Weights of a small GPT-style language model, trained from scratch on English Wikipedia: some layers without attention, exclusive self-attention.
Each number is 128 + 24 x the weight over its row's rms, rounded and kept within 0 to 255. Layers, rows and columns count from 0. The size above them is the row's rms in percent of the matrix's.

# layer 6 MLP up, 512x128, rms 0.0748, rows 159-176, columns 0-127
size [102 101  99 103 114 102 106  99 101 109 101  94 101 102 103 104 112 102]
[[161 150 100  95 129 135 114  94 122 100  92 165 131 135 100 144 185 124 113 132 112 105 119 100 130 105 130 161 137 134 147 156 119 145  99 126 136  92 141 151 111 134  95  92 124 135 162 136 123 108 120 121 154 140 135  96 120  89 125 151 131 143 162 202  72 134 121 127 118 149 149 134 112 109 121  95 103 127  96 126 141 165 127 117 110 116 134 134 134 125  80 167 135 134 173 108 148 115 105 163 107 103 152 181  91 175 130  93 113 113 119 145 108 136 141 112 138  80 141 125 157 171 103 131 140 118 109  86]
 [105 125 141 126 141 116 128 139 108 142 113 103 125 139 122 146 119 154 119 115 152 125 161 112  92 146 140 124 181 106 131 174 132 151 125  97 115 145  84 103  99 114 142 110  99  94 147 135  90 156 132 114 105 126 109 134  84 139 121 145 125 102 123 169 148 135 191 138 146  87 134 146 117 134 130 122 128 137 145 128 140  83 103 160 112 119 101 171 110 134 109 118 167 134 167 135 130  58 113 143  94 110 171 150  94 121 153 153 153 111 151  96  96 104 110 124  75 124 169 118 127  90 171 131 125 103 113  96]
 [151 129 102 110  94 158 124 135  87 153  82 126 129 135 157 114  97  93 129 171 141 108 144 135 162 154 129 125 173 163  90 144 130  43 165 120 134 128  89  87 106 134 142 125 158 129 118 110 120  72 121 151 103 169 126 134 108 107 123  93 152 148 101 156 104 137 124 112 135 150 102  81 130 124 157 124 175 128 119 180 131 121 157 115 115 143 124 142 145 146 151 114 114  96 135 132 157 149 126 148 163 120 103 125 142 127  93 108 163 135 151 145 142 117 154  99 154 153 129 131 141 137 137 144 135  92 123  98]
 [164 126 141 116 119 119 118 106 125 139 164 123 125 129 133 102 104 125 110 132 166  86 112 135 115 133 152 118 130 126  87 146 138 108 162 118 168 124 146 108 119 113 136 130 156 164 126 144  96 154 141 144 106 127 127 123 109 115 131 100  95 186 129  97 168  95 143 138 139 102 147 129 141 137 141 138 110  94 153 162 145  89 119 120 124 136 134 150 178 142 109  53 106  72 158 122 132 133 146 124 178 117 129 109 150 115 128  93 111 136 153 159 113  93 155 157 108 183 113  82 108 125 162 113 141 110 100 183]
 [111 120 142 104 147 121 108 140 152 112 113 156 124 118 102 134 130  73 124 121 160 134 154 137 141  97 152 141 128 163 157 142 121 113 131 172 137 159 109 111 138 127 131 113 131 147 143  94 129 118 114 169 153  97 108 176 131  94 105 134 165 134 101 110 102 126 128 132 109 126  61 131 166 154 133 103 153  96 141 192 143  69 128 130 122 105 111 153 139 157 140 152 172  88 137 144  83 120 143 103 132  95 153  97  60 121 124 141 155 116 154 143 108 122 126 124 121 141 141 153 126 119 100 150 130  73 122 105]
 [121  99 165 119 125 118 149 131 191 149 169 142 126 135 162 185 131 178 125 121 152 177 129 113 111 110 143  94 155 118 118 150  69 115 148 178 103 114 137 142 134 125 124 132 139 135 146 146 171  99 134 120 141 136 102 146 126 125 141  97  88 142 147 124 148 160 125 130 124 126 121 147 112 109 114 146 116 138 170 115 145 122 150 124 113 133 173 140 107 158 139 133 158 161 141 134 125 146 121 177  94 124 168  88 123 154 132 104 144 176 145 115 115 165 107 108 123 153  81 121  92 145  77 163 140 116 143 132]
 [122 125 109  99 134 158  92 162 106 143 128 156 151 136 172 125 119 162 114 113 135 115 112 157  69 159 108 118 159 142 137 115  90 201 119 144 105 138 148 106 126  98 119 108 139 118 113  79 105 104  98 117 114 142  88 180 138 145 121 119  99 133 132 137 168  98 129 132 159 154 113 121 144 143 130 130 126 122 121 143 115  86 115 159 122 134 107 157  97 133 130  91 160 116 106 148 167  87 151 106  82 167 115  85 114 120 109 116 103 157 112 104  91 119 121 150 124 113 119 119  78 127 133 158 100 103 133 113]
 [135 121 170 139 108 141 126 110 143 117 116 114 126 156 108 123 144 133 164 124 127 154 164 128 145 155 134 140 151 151 102 170 120 145 117 139 132 112 140 126 136 111 125 114 108 101 108 142 182 144 135  88 133 125 155 147 177 131 132 126 134 159 153 148 111 140 119 117 139 156 134 162 165 148 124 128 182 153 118 130 115 161  73  85 174 105 126 134 103 168  94  87 106 127 147 121 111 157 104 136 138 162 151  77 124 141 129 182 132 131 119 137  54 108 129 133 136 151  70 147 126 142 163 123 100 141 166 107]
 [112 105 150 116 133 118  78 124 118 137 139 131 101 106 104 140 128 102 117 102 126  90 137 157 190 111 125 122 142  73 125 147  98 124 135  98 111  93 119 137  96 136 114 105  79 131 116 114 150 143 119 140 126 150 151 140 111  92 109 126 104 115 158 145 131 122 159 119 138 137 118 145  95 124  93 135 115 129 139 134 139  85  93 105 135 111 106 136 149 125 162 133 132  92  81  86 146 161 146 120 166 130 170 150 150 127 128 119 141 129 160 118 167 199 154  98 121 114 154 164 127 194 109 146 149 117  78 121]
 [142 153 111 176 141 147 128 103 124 128 128 118 143 147 122 101 151 123 128 122 111 131 118 110 133  83 185 146 114 146 155 119 109 182 148 164 111 131 143 154 113 112 145 139  93 111 140 137 117 134 157  98 121 150 123 146 102 118 137 108 134  75 148  75 150 114  75 129 127  92 105 137 174 143 111 135  93 112 142 156 182 120  98 108 134 128  77 144 156  87 155 117 182 143 118  69 116 109 123 134 165 115 110  90 143  99 148 130 125 127 110 177 154 125 114 137 137 127 140 154 111 103 143 126 164 133 129 149]
 [151 112 141 150 165 113 146 160  89  92 126 147 111 139 101 114 143 149 141 132 137 136 139 140 154 135 133 151 121 138 136 127 107 129 109 136 169 124 111 104 140 119 120  99  78 127 111 123 103 156  98 119  96 107 115 143 117 134  90 117 124 139 121  91 107  94 143 145 118 160 112 122 146 127 125 147 138 158 126 118 162 155 117 164 122 159 163 132  97 194 176 152 144 139 112 131 132 123 112 157 183 126 153 128 138 174 147 207  85 104 100  97 161  93 130 141 126  84 166 132 159  93 123 123 156 146 105 118]
 [157 146  69 127 172 130 125 126 141 127 104 124 140 149 157 127 163  80  88 116 168 126 139 115 119 111 145 134 159 140 141 117 165 122 151 146 112 117 140 124 151 160  84 116 122 117 126 132 148 145 116 203  95 139 117 131 133 148 140 148 145 125 146 105 120 106 119 106 115 137 118 154 146  84 142 150 117 133 122 154 160 101 114 128 161 137  83 126 131 111 131  98 154 150 139 133 109 148 110 176 195 119 125 107  97 179 129 132 101 145 131 172 148 117 175 147  77 147 137 164 161 105 143 125 104 123 156 131]
 [114 104 145 120 139 149 129 120 129 140 155 144 116 132 142 117 108  90 127 178 113 103 124 108 128 161 126 126 132 154 138 124 138 166 125 162 126 141 143 157 151 156 118 154 165 103 112 155 140 138 107 143 119 120 124 109 135  97 136  95  50 147 124  71 121 131 106 123 163 130 130 129 162 117 131 153  94 139 118 151 114 133 125 143  99 111 189 125 169  73 194 128 102 138 166 126 123 100 108 121 130 136 132  95  79 109 167 138 134 106 131 133 117 130 162  89 104 160 112 114 124 102 184 143 137 108 130 165]
 [110 166 118 125 104 102 146 139 110 118 105 145 168 130 137 142  88 126 132 109 106  88  96 143 122 130 144 128 134  96 161 114 110 129 103 146 158 119 124 106 136 172  74 156 127 102 124 127 109 107 147 147 104 131 110  87 121 118 114 104 113  60 124 122 129 146  80 119 131 114 104 149 104 136 138 114  91 122 166 166 154 126 130 146 148 117 139 150 110 151 101 181 150 119 128 128  88 116 114 114 172 124 114 146 132 125 137 139 112 124 114 104 151 151  86 125  74 123 140 138 122  74  50 148 133 146 170 111]
 [ 76 107 117 137 114 139  94 127 113 126 115 122 131 100 172 104 134 110 146  91 136 116 121 114 129 129 106 124 150  91  94 118 126 107 128 107 142 137 122 142 131 105  99 126 124 141 152  98 149 103 128  61 131 128 121  80 137 121 114 139 119 137 147 112 135 125 161 118 124 118 112 177  56 140 146 105  91 149 134 153 128 148 201  95 124 126 124 117 147 122 103 159 204 106 155 107  98 115 119  78 138 150  83 159 120 103 128 144 120 118  98  75 101 122 122 129 126 117 146 126 152 119 108 105 145 154 106 117]
 [115  99 153 126 171 164 139 150 131 105 150 123 126 108 115 109 121 158 146  90 132 113 135 108 136 132 117 109 134 140 131 125  97 155 159 116 141 107 158 157 122 133 117 120 117 128 133 124  95 138 189  99 119 180 133 130 125 159  98 132 118 121  83 103 146 131 134 141  97 170 159 153 157 125 135 135 132 151 149 147 131 123 103 140  90 172 136 133 166 110 118 167 143 159  83 182 144 113 141 106 108 127 146 169 180  88 105 169 127 116 112 158 157 126 103 140  57 133 123 111  95 114 130 177 129 144 124 122]
 [125 148 133 140 131 132 112  88  96 144 136  96 122 134 119  85 145 133 170 138 149 137  83 155 155 135 104 104 148 121  84 113 117 128 121 152 129 121  99 106 111 143 123  98 200 140 120 146 133 125 108 134 118  88 156 132 106  87 139 115 123 115 142 131 106 142 157 131 151 141 125 135 108 111 143 150 126  84  98 161 145 117 146 181 142 106 103 140 167 121 174 137 109 113 110 140 148 135  85  91 147 114 149  83 139 127 114 140 166 121  92 110 158  62 124 111  96 105 126 102 114  98 105 113  93  79 120 157]
 [131 121 141  87 134 126 134 132 150 168  94 173  80 167 179 126 113 112 109 117 146 107 165 143 164 131 134 137 143 118 111 136 104 129  71 128 126 137 114 139 106 103 154  95 116 127 105 168 152 125 132 103 106 143 114 108 134 155 120 110 115 113 155 129 172 163 133 132  91 131  90 116 114 142 116 144 110 156 119 114 174 166 107 147 108 126 134 122 139  90 159  93 133 110  72 146 150 112 145 102 123 145 172 116 128  98 139 149 114 104 144 102 176 106 169 108  96 142 137 182 158 120 141 129 140 133  89 153]]
# layer 6 MLP down (transposed), 512x128, rms 0.0754, rows 159-176, columns 0-127
size [101 104  99 102 109 101 106  98 103 106 104  96 102 103 102 101 109 103]
[[131 175 112 120 173 149 157 139 133 124 157 125  87 166 115 118 134 131  96 123 128 160 128 137 121 116 124 105 111 142 153 162 157 132 130  87  57 153 166 101 128 130 121 103 107 131 140 126 132 107 147 130  96 136 100 159 113 152  76 129 140 113  94 126 172 151 115  92 120 137  56 148 102 127 140 126 145 136 107 139 126 128 143 108 138 126 140 101  96 161 118 153 107 140 150 142  92 127 115 127 129 115 146 127 114 117  70 122 109 169 112 162 111 153 106 121 115 139  81 153 143 143 161  61 119 111 150 134]
 [123 143 128 149 133 163 125  81 109 121 112 166 114 117  94  99 151  96 115 162  98 143 146 131 165 146 131 102  92 139  98 153 127 108 111 152 109 152 111 139 140 104 128 136  99 134 100 141 127 127 125 104 191  94 125  86 140 123 138 149 102 150 157 172 140 159 110 126 110  84 108 100 112  81 137 138 122  90 126 151 117 133 128 101  98 102 117 131 154  79 128  96 168 144  78 147 115 118 161  79  67 139 119 118  95 133 123 101 129 102 137 158 153 138 166 111 148 127 113 128 151 127  98 113 134 101 137 148]
 [121 111 139 164 108  99 128  87 154 106 128 123 121 136 134 129 138 124 127 116 129 134 123 120 112 105 169 127 120 172 112 132 154 116 153 118 111 109 124 124 120 123 129 120 116 170 107  79 156 112 135 109 126  74 154 101  88  96 177 128 167 169 126 116 148 113 118  99 109 209 137 124  85 151 139 180 147  97 167 123 102 145 137  96 139 118 116 164 143  91  93 144 110 118 117 143 155 164 155 133 129  75 131 112 142 141  76 138 113 159 128 162 136 167 141 142 130 106 137 111 157 136 101 134 149 147 106 115]
 [110 107 111  96 101 178  99 137  84 139  73 137 133 117 104 135  99 132 111 158  96 135 150 121 111 166 133 121 167 156 166 136 115 134 117 151 124 122 139 163 109 170 125 135 134 133  92 117 126 108 189 106 118 124 115  85 147 130 145 138 112  89 120 130 130 166 121 125 122  98 162 171 160 149 155 120 137 129  97 105 108  92 170 106 168 100 138 112 125 142 124  99 176 184 109  95 138 158 105 160 103 133 141 155 142 135  94 117  97 113 139 147 105 138 131 133 130  91 164 145 148 154 112 133 151 128 146 131]
 [147 117 118 123 129 127 120 127 134 128  92 128 109 137  96 155 174 145 117 112 150 131 161 144 152 154 146 139 117 135  92 109 107 127 141 155 115 151 152 116 159 143 101  90 166 118  91 105  82  97 132 131  75  85 143 115 143 118 132 150 131 118 117  90  67 172 140 144 117 151 199 118 109 147 151 123 135 157  90 157 134 112  81 139 114 156 148 121 120 171 129 128 171 150 108 109 143 123  96 118 148  66 116 147  95 104 123 137 123 107 137 142 114 130 132 142 143 138  90 130 147 122 108 159 173 110 159 130]
 [112 154 107  91 111  90 179 174 142 137 172 132 145 112 151 102 160 118 111 143 137 160 183 145 142 162 118  94 148 131 120 128 120 116 132  90 115 120 147 167 147 114  98 109 143 116 133 150 119 115 127 103 150 117 134 133 152 145 128 101  79 108  99 166 118 138  96  93 128 139 105 131 165 134 110 146 111  91 107 115 152 140 139 117 138  91 136 202 128  78 164 125 138 118 121 113 117 160 100 114 145 116  98 100 132 113 110 140 116  91 144 106 149 145 165 104 115 134 120 148 153  84 170 130 109 101 160 138]
 [140  75 114  97 105 147  91 118 149 133 110 146 101 161 147 174 136 118 145 121 111  89 118 173 159 115 134 126 133 101 131 170 131 169 128 120 130 134 154 112 123  96  99 119 139  94  86 135  97 172 117 114 122 130 128 122 127 136 107 120  72 167  91 112 120 117 153 117 125 112 109 108 133 208 173 155 118 144 111 142 153  72 139 137 147 157 142 148 121 163 150 131 142 148 112 159 111 123 142 118 103  73 107 149  97 111 131 171 135 130 149  98 129 107 137 164 114 125 131 105 121 125 104 155 146 116 146 116]
 [110 122  99 115 156 127 130 119 120 143 125 146 114  84 138 121  67 141 111  87 129 146 140  86 105 144 117 130 141 134 140 119 124 154 155 136 137 120 103 136  93 161  65 104 128 118 110 141 125 117  93 132 152 145 164 137 211 149 141 187 107 107 106 145 111  98  99 161 126 145 145 156 124 136 125 162 147 149 116 155 194 154 128 141 105 108 128 113  74 163 117 124 156 102 128 112 112 144 133 154 136 145 122 143 149 149 130 159 101 119 172 104 144 140 150 111 148 118 149 139 110 114 180 102 116 123 135 114]
 [132 144 109 148 119 122 154 132 146 147 146 121 110 144 117 156 119 136 116 115 114 134 143 131 104 151 117 134 162 144 137 155 130 154 157  83 132 122 137 117 132 102 139  82  85  80 103 114 114 117 117  90 134 122 124 114  94 143 132 133 135 167  81 173 146 140  81 146 168  89 168 113 101 191 123 124 115 155 127 168 147  86 117 110  94 107 133 111 110 108 137 134 151 144  79 135 141  94 163 122 141 132 115 137  82 129 145 150 161 140 138  93 155 119 162 132 113 126 114 144 137 108  69 150 158 175 129  92]
 [121 102 149  89 114 146 121 120 134 134 130 113 155  96  75 152 106 147 128 121 164  98 127 154  97 117  90  83 148 144 164 126 112 107 161 148 109 126 126 116 122 150 156 125 118 150  65 114 149 138 159 137  98 107 123 136 144 144  88 191 137 128 143 143 101 129 155 147 105 124 127 130 130  54 116 103 139 132 125 124 133 187 119 157 119 138 146 103 137 119  99 137 149 108 140 113 135 122 106 104 109 137 150 137 125 137 185 102  93 146 130 133 115 184 124 141  74 144 132 122 102  93 129 175 130 141  99 136]
 [149 147 119 145  84 141 120 119 110  91 119 126 116  33 130 130 122 121  65 108 121 129 168 139 162 142 133  76  94 111  98 128 156  96 135 170 137 149 110 122 156 131 168 136 115 113 105 124 118 141 147 166 150 160 144  88 124 157 147 165 181 114 164 144 105  97 103 184 152 159 138 142 141 163 128 125 133  98 104 135 114 135 147 118 164 116 156 110  99 118 111 102 121 128 143 125 131  93  95 122 124 125 125 109 114 138 136 128 125  80 120 124 139 137 133 156 139 117 121 106 117 111 142 130 121 122  77 143]
 [120 116 142 131 137 104  98 162  50 156  83 166 119 132 171 125 113 123 169 125 129 117 130 129 109 146  91 136  81  99 133 149 137 142  97 105 142 172 110  92 147 133 133 140 140 113 139 104 134 104 121  98 199 101 186 110 174 145  99 121 189 154 127 148 127 144 147 136 126 157 166 111 169 129 118 120 132 140 138 114 134 151 122 128 101 147 112 121 112 146 128 109 152 158 165 171 137 138 143 145 127 135 151 154 124 139 108 160 168 105 130 116 116 122 106 135 171 114 111 143 110 124 126 141 108 123 144 101]
 [114 108 101  92 165 121 126 112 129 117 147 131 179 133 148 146 128  85 145 188 134  99 104 152 136 119 141 134 152 139 153 115 131 103  97 162 158 111 112 130 130 130 107 139 172  93 107 132 149 109 117 132 137 139 135 135 135 124 121  81 139 128 129  73 100 103 122 140 146  86  76 112 163 145  92 146 143 128  93 107 135 114 109 128 126 120 114 108 161 108 208 134  84 119  89 136 129 120 118 151 142 101 145 158 106 121 131 169 124 147 136 118 141 136 133  95 118 119 101 120  90  92 148 139 172  92 103 161]
 [151 108 148 146 136 111 125 138 132 107 129 117  90  96 180 135 156 126 132 108 147  99 151 135 137  87 155 122 133 140  82 159 136 113 112 146  92 171 128 155 129 115 143 166 183 150 145 110 119 123 104 133 138 146 109 172 113 126 173 152 138 121 119 145 127 129 130 102 111  94 152 127 146 141 133 154 119 132  94 123 141 140 137 140 151 170 183 187 133 131 126 144 104 139 168  90 133 167 137  94  97 153 130 140 101 113 116 138 130 142 110 118 145  84 180 175 134 106 149 127 169 137 180 108 146 133  92 121]
 [139  87 150  94 138 115 123 121 147  80 111 146  98 149 125 193 134  99 150 137 112  93 145 107 107  97  99 145 129 173 166 176 166 140 110 101  89 138 153 141 149 123  88 149 115 132 131 104 145 115 109 156 101 131 179 117 144 161 117 123 103  95 141 139 127 111 117 149 174 108 132 166 153 152 146 152 129 121 138 104 127 140 135 127 143  99 124 184 155  95 142 123 194 105 118 121  98 133 104 107 112 142 107 110 106 131  77 148 141 144 127 106 109 155 132 108 158 138 164 127 131 115 141 111 133 106 120 147]
 [121 121  93  81 102 116 124 125 114 120 113 116 139 161 128 145 121 117 136 131 124  97 111 165  95 166 119 144 153  93  98 114 158 173 152 117 128 148 109  89 123 134 154 112 121 133 130 128  69 129 110 151 127  73  87 145  96 166  78 146 105 123 136 129 126 129 104 127 115 140 124 121 106 127 158 103  97 159  77 160  99 119 158 170 140 152 147 104 106 124 138  98 112 148 139 140 163 143  96 115  83 106 133 163 121 197 144  92  90 106 125 102 141 140 143 144 123 112 105 137 166 134 128 141 133 129 145 159]
 [166 156 114 141 165 139 146 104 131 122 144 158  99 127 119 132 109 132 102 166 128 104  95 128 124 182 152 171 154  95 134 140 120 101 139 101 168  96 175 145 143 158 145 107 111  73 141 152 108 117 130 115 149 163 126 112 150 127  90 131 152 148 112 102 113 155 100  92 109 118 104  89 120 126 155 100  87 160 123 129 142 136 108 117 109 123 115 127 110 162 151 144 121 176 113  99  94  73 129 121 143  90  95 133 113 130 112 165 150 112 146 136 167 134 148 163 157 132 104 127 151 143 132 102 171 153 148 134]
 [124 117 166 158 104 122 171 178 113 160 135  94 113 125 146 138 109 155 121 113 153  99 140 133 134 147 133 121  96 128 118 163 125 161 122 128 129 127 111 163 137 102 141 152 159 113 119 112 148  40  95 122 115  89 124 111  70 111 144 119 106  89  98 140  94 131 138 142 106  99 137 131 121 126 136 119 118 104 153 118 181 130 122 129 181 124 109 181 152 145 128 126 147 137 144  79 130 133 134 137 112 153 110 107 128  99 113 159 175 148 129 146 107 116 122  78 145 120 142 131 107 146 127 177 156 154 133 162]]
# layer 6 MLP gate, 512x128, rms 0.0905, rows 160-177, columns 0-127
size [102  97  93 113 104 102 102 108 115 104  87 103  94 103 106 110 108 103]
[[129 120 147 160 116 162 125 118 127 119 118 141 116 139  89 112 130 117  82 143 173 153 133 127 146 142 126  99 158 155 131 177 148 118 134 121  95 114  99 115  96  92 171 106 101 167  98 149 152 109 163 157 134  95 110  80 118 141 136 145  75 155 125 147 100 137 151 119 121 135 126 117 125 132 136 145  71 133 116 125  55 153 138 133 118 109 173 136 143 102  64  95 150 159 117 162  95 154 153 112 116 128 129 134  89 131  87 104 134 106 141 113 151 120 144 110 112 130 150 112 138 132  94 103 135 101 115 118]
 [137 121 125 139 154 134 137 165 205  84 117 163 119 132 125 106 131 135 101 139 118 127 143 156 127 112 168  99 129 105 125 140 166 148  97 143  97 106 102 151  95  98 116 120 128 114  90 111 197 132 124 141  82 122 122  91 110 106 139 142 140 144 153  87 138 137 114 122 159 109 117  98 123  77 124 130 161 153 103 130 130 130  95 146 124 124 161 168 115  92 141 165 127 114 168 137 153 128 124 150 123 127  84 127 140 102 141  52 148 121 130 126 132 159 138 130 137 114 189 127 140 102 107 130 106 122 131 121]
 [128 158 178 136 158 100 101 166  99 113 157 103 115  84 145  95 158 146  89 117 157 104  92 102 125 153 107 118 143 134 121 132 100 168 143 117  92 111 128 122 105 114  80 114 146 138 138 164 125 127 120 166 137 104 151 102  76 164 116 119 115 121 102 135 116 125 138 125 130 130 166 110 173 147 171 151 140 127  70  98  93 155 117 147 111 129 129 124 136 160 116 179 158 106 142 138 108  71 131 124 107  78 119 118 113 122 143 130 151 147  94  94 160 119 117 124 140 150 127 122 121 109 124 102 158 136 118 103]
 [126 122 146 111  83 161 129  95 128 141 114 154 149 104 106 137 118 101 106 141 162 127  84 114 161 150 181 134 104 144 118 145 102 124 150 102 119 129 144 132 138  98  98  86 145 144  92 134  71 128 152 133  80  93 148 127 129  92 162 149 127 141 110 130 127 174  93 118 155 129 116 114 124 169 123 129 159 120  70 144 115 150 103 152 156 121 121  86 119 157 116 120 134 162 112 122 122 126 140  94 120 111 107 177 122 102 118 106 114 112 129 143 144 145 131 164 138 122 126 111 151 133  91 137 191 130 121  62]
 [133 131 147 110 139 138 172 118 169 134 131 132 130 111 139 152 123 138 117 139 142 135  77 157 105 111 180 136  88 124 122 164 154 151 112 103 154 164  95 153 137 147 150  88 133 132 105 103 167 105 123 141 110 122 121 139 120 101 135  95 138 152 160 119 130 147  94 123 106 127 116 101  86 122 173 118 128 131 160 117 104 156 162 135 160 152 104  76 115 156 120 120 161 147 130 136 113 126 159 153  70 129 162 121 175 124  87 138 112 121  86 127 178 138 100 167 134 115 140 133 111 115 122 169 154  76 113 137]
 [ 98  98 145 117 135 146 129 115 140 116 102 154 140 111 157 110 119 167 116 157 119 114 101  94 104 129 123  85 146 132 128 148 127  90 118 102  70 125 126 102 133 129 152 118 175 144 164 119 137 118 156 136 128 170 150  78  96 126 123  96 139 146 102 108 101 151 137 111 142  69 102 111 142 123  99 144 135  85 141 190 115 162 127 146 142 179 113 127 133 106 133 122 141 141 151 103 162 146 150 161 104 178 114 123 130 133 144 146 169 127 126 133 138 161 147 153 100 147 138 109 132  64 125 102 141  96 144 154]
 [159 122 141 181 119 125 159 151 127 107  94 147 146 111 126 162 120 157 159 146 103 156 110 134 155 147 114  80 105 150 137 191 147 119 111 104  90 159  71 106 124  67 148 115 106 175 137 133 119 149 105 117 111 142 128 137 124 103 179  97 142 163 143 152 156 128 127  96 132 133  87 156 145 120 114 108 131  99 138 166 108 140 139 140 165  68 101 136 123 152 140 138 106 127 105 111 104 149  91 161 129 160 126  89 127 128 148 119 137 103 122 126 116 146 111 112 105 116 135 158 134  90 112 138 121 120 157 132]
 [122 116 154 142 150 120 163  93 149 123 106 159 120 117 153 115  77  89 131 157 112  88 133 110 129 136  98 113 153 121  89 151 165 136  77 144 150 100  92 152 166 127 149 121 143  81 141 125  97 151 141 143 153 160 141 137 119 116 142 119 114 172 125 117 152 107 141 110 147 163 144 123 124 153 126 163 173 131 116 134 164 148 153 123 160 136 132  82 197 107 118 113 133 135 126 170 103 123 105 148 143 148 130 135 172 160 110 168 132 177 118 148  95 140 162 141  96 128 113 138 121 101 134 135 134  88 115 143]
 [ 97 126 168 113 169 173 166 169 117 113 100 132 117 115 123 116 107 129 114 105 143 100  91 187 124  75  96 144 114 120 145 145 128 149 119 117  90 155 112 139  77  96 145 125 162 170  86 103 160 146 128 103 119 132 172 123 143 129 113 171 135 131 142 110 136 131 111 129 124  99 156 148 125 117 148 111 122 104 148 132  79 120 115 116  89 120 164 136 159 104 147 170 144 131 113 127 103  99 128 122 145 158 112 129  93 119 161  99 148  80 129 122 133 146 149 189 118 136 154 132 127 132  94 141 158 131 148 139]
 [129 165 132 175 160 144 149 135 135  88  65 133 164  78 130 172 132 127 162 152 108 132 110 148 147 156 156 127 123 125 123 160 102 151  95 125 104 142 110 123 117 113 131 166 100 140  91 121 135  88 149 143 153 150  79 137 133 117  90 147 145 166 128 150 146 124 128 133 162 125 108 190 153 135 112 113  67 117 165 148 152  99 127 108 142 107 127 112 116  96 130  89  94 135 158 108 136 101 161 145 129 190 152 120 158 110 145 126 134 107 127 118 149 140 138 116 128 127 112 156 139 125 160 131 122 130 135  92]
 [ 91 153 112 158 116 108 162 127 119 147 111  83 134 120 152 139 108 136 115 159 114 170 136 122 116 140  98 145 126  92 135 131  89 137 174  71 125  89 116 170 126 164 128 126 167 148 111 144 121 164 132 155 119 105 126 141 133 121 100 137 128 157  85 162 133 162 141 116 153 147 175 133 113 114 129  92 150 107 105 120 156 115 125 149 152 115  88 143 115 130 139  91 123 114 146 131 164 117 139  93 128 102  92 156 133 145 131 110 163  89 111 128 147 119 114 146 161 169 188 147 177  89 137 132 142 108  94 146]
 [108 160 156 156 126 123 148 133 136 130 132 128 139  96 134 103 150  59 158 138 121 122 102 129 121 148 124 153 123 140 120 140 145 176 132 116 141 166 132 129  65 148 110  99  98 138 133 133  80 117 110 110 129 114 185 138 111 143 121 137 147 163 144 138 150  72 117  98 129 149 111 141  92 111 177 155 140 147 124 179 128 124 142 104 127 112 137 110 131 112 111 136 114 146 165 118 122 121 109 155 110 169  92 143 136 129 136 178 139 144 106 145 114 209 154 141 103 120 128 159 165 141  97  98 127 118  96 118]
 [141 121  89 123 137 150 113 153 152 127 131 118 147 111 152 184 122 149  89 124 121 134 104 132 141 106 133 168  87 165 110 168 133 118  78 139 130 112 145 155  72 127 124 116 153 106 125 142 119 108 121 145 119 148 138 142  97 149 110 122 128 122 164 137 119 143  76 131 144 156 133 159 147 128 104 145 101 124  84 147 131  94 120 140  95 105 132 143 158  89 130 157 113  77 163 143 111 147 170 122 115 164 181 128 117  88 132 130 146 127 140 139  89 167 113 131 101  90 127 153 161 140 177 111 172 141 150 149]
 [151 115 132 115  94 160 121 128 110 117  74 153  68 129 102 153 130 154 136 136 124  60 112 137  99 105 134 107  62 146 131 197 157 116 116  89 164 121 143 153 147 110 101 123  86 110 159 128 127 127 132 119 111 135 198 120 133 123 140 160 150 125 111 121 137 134 130 115 165 165 162 144 125 160 139 120 142  86  98 101 154 120 148 118 109 113 137 125 174 145 134 115 133 135 146 122 143 141  96 134 131 116 153 161 156 138  87 106  96 114  92 131 103 101 121 129 137 105 136 126 136 131 128 132 153  93 126 101]
 [109 151 151 125  75 120 134 118 156 117 111 118 133  89 155  84 127 126 167 142 155 159 104 125 107 112 153 105 117 127 164 117 112 137 104 162 128 127 125 139 143 138 161 125 177 160 125 103 102 168 107 142 101 109 120 131  83 123 153 129  98 149 151 114 120 108 110 118 158 139 159 159 138 132 121  89 122 138  97 130 117 170 139 130 117 109 105 143 147 157  92 103 140 114 132 152 164  99 166 189 144 174 115 127 111 137 144 103 139 166 145 162 115 148 127 146 144  88 136 106  67 177  93 148 151 110 143 136]
 [126 120 139 136  83 151 124 145 130 130 132  91  91 110  86 136 114 144 141 120 156 136  79 140 131  61 124 137 101 135 130 118 127 154 132 113 118 164 122 117 104 126 153 156 139 175 111 130  80 130 124 117  95 145 110 138  87 126 140  89 144  89 117 109 163  95 126 101 134 125 108 150 111  99 128 116 139 124 148 123  81 129 149 112 136  94 113  78 152 149 118 140 134  79 120 158 141 159 114 114 148 114 148 112 184  89 179 127 116  94 123 152 128 122 170 122  73 125 117 136 110 113  90 122 179 122 135 127]
 [161 128 106 115 142 119 135 117 134  88 136 139 138 136 150 134 121 101 172 147  98 110 150 115 107 135 146 182 135 116 138 139 112 156 116 130 112  93 141 149 113 116 114 106  97 109 119 118 123 113 112 167 154 113 154  82 158 141 147  88  76 129 137 103 165 133  88  99 143 167 139 138 161 120 121 100  72  93 113 139 132 113 150 103 132 146 140 136 191  84 144 155 137 130 126 140 123 137 174 121  83 168 140 128 121  92 150 153 145 123  97  77 142 122 151 161 123  82 129 125 104 162 117 130 132  97 127 165]
 [113 168 116 126 102 152 167 119 159 139 143 154 131 121 141 119 148 165 127 101 188 129 109 130 151  99 104  84 118 174 127 143 183 155 118 151 116 166 138 117  72 102 155 104 125 137 120 108 153  83 133 175 144 143 131 124 149 125 111 111 150 131 134 130 132 133  96 134 103 106 155 121  95 133 139 118 156 103 100 127  76 146 180 110 133 131 114  83  93 118 102 187 125 108 137 146  98 109 141 147 132 138 165 131 136 115 168  98 131 110 112 126 148 120 147 108 125 151 150 132 149 173 102 117 153 140 140  99]]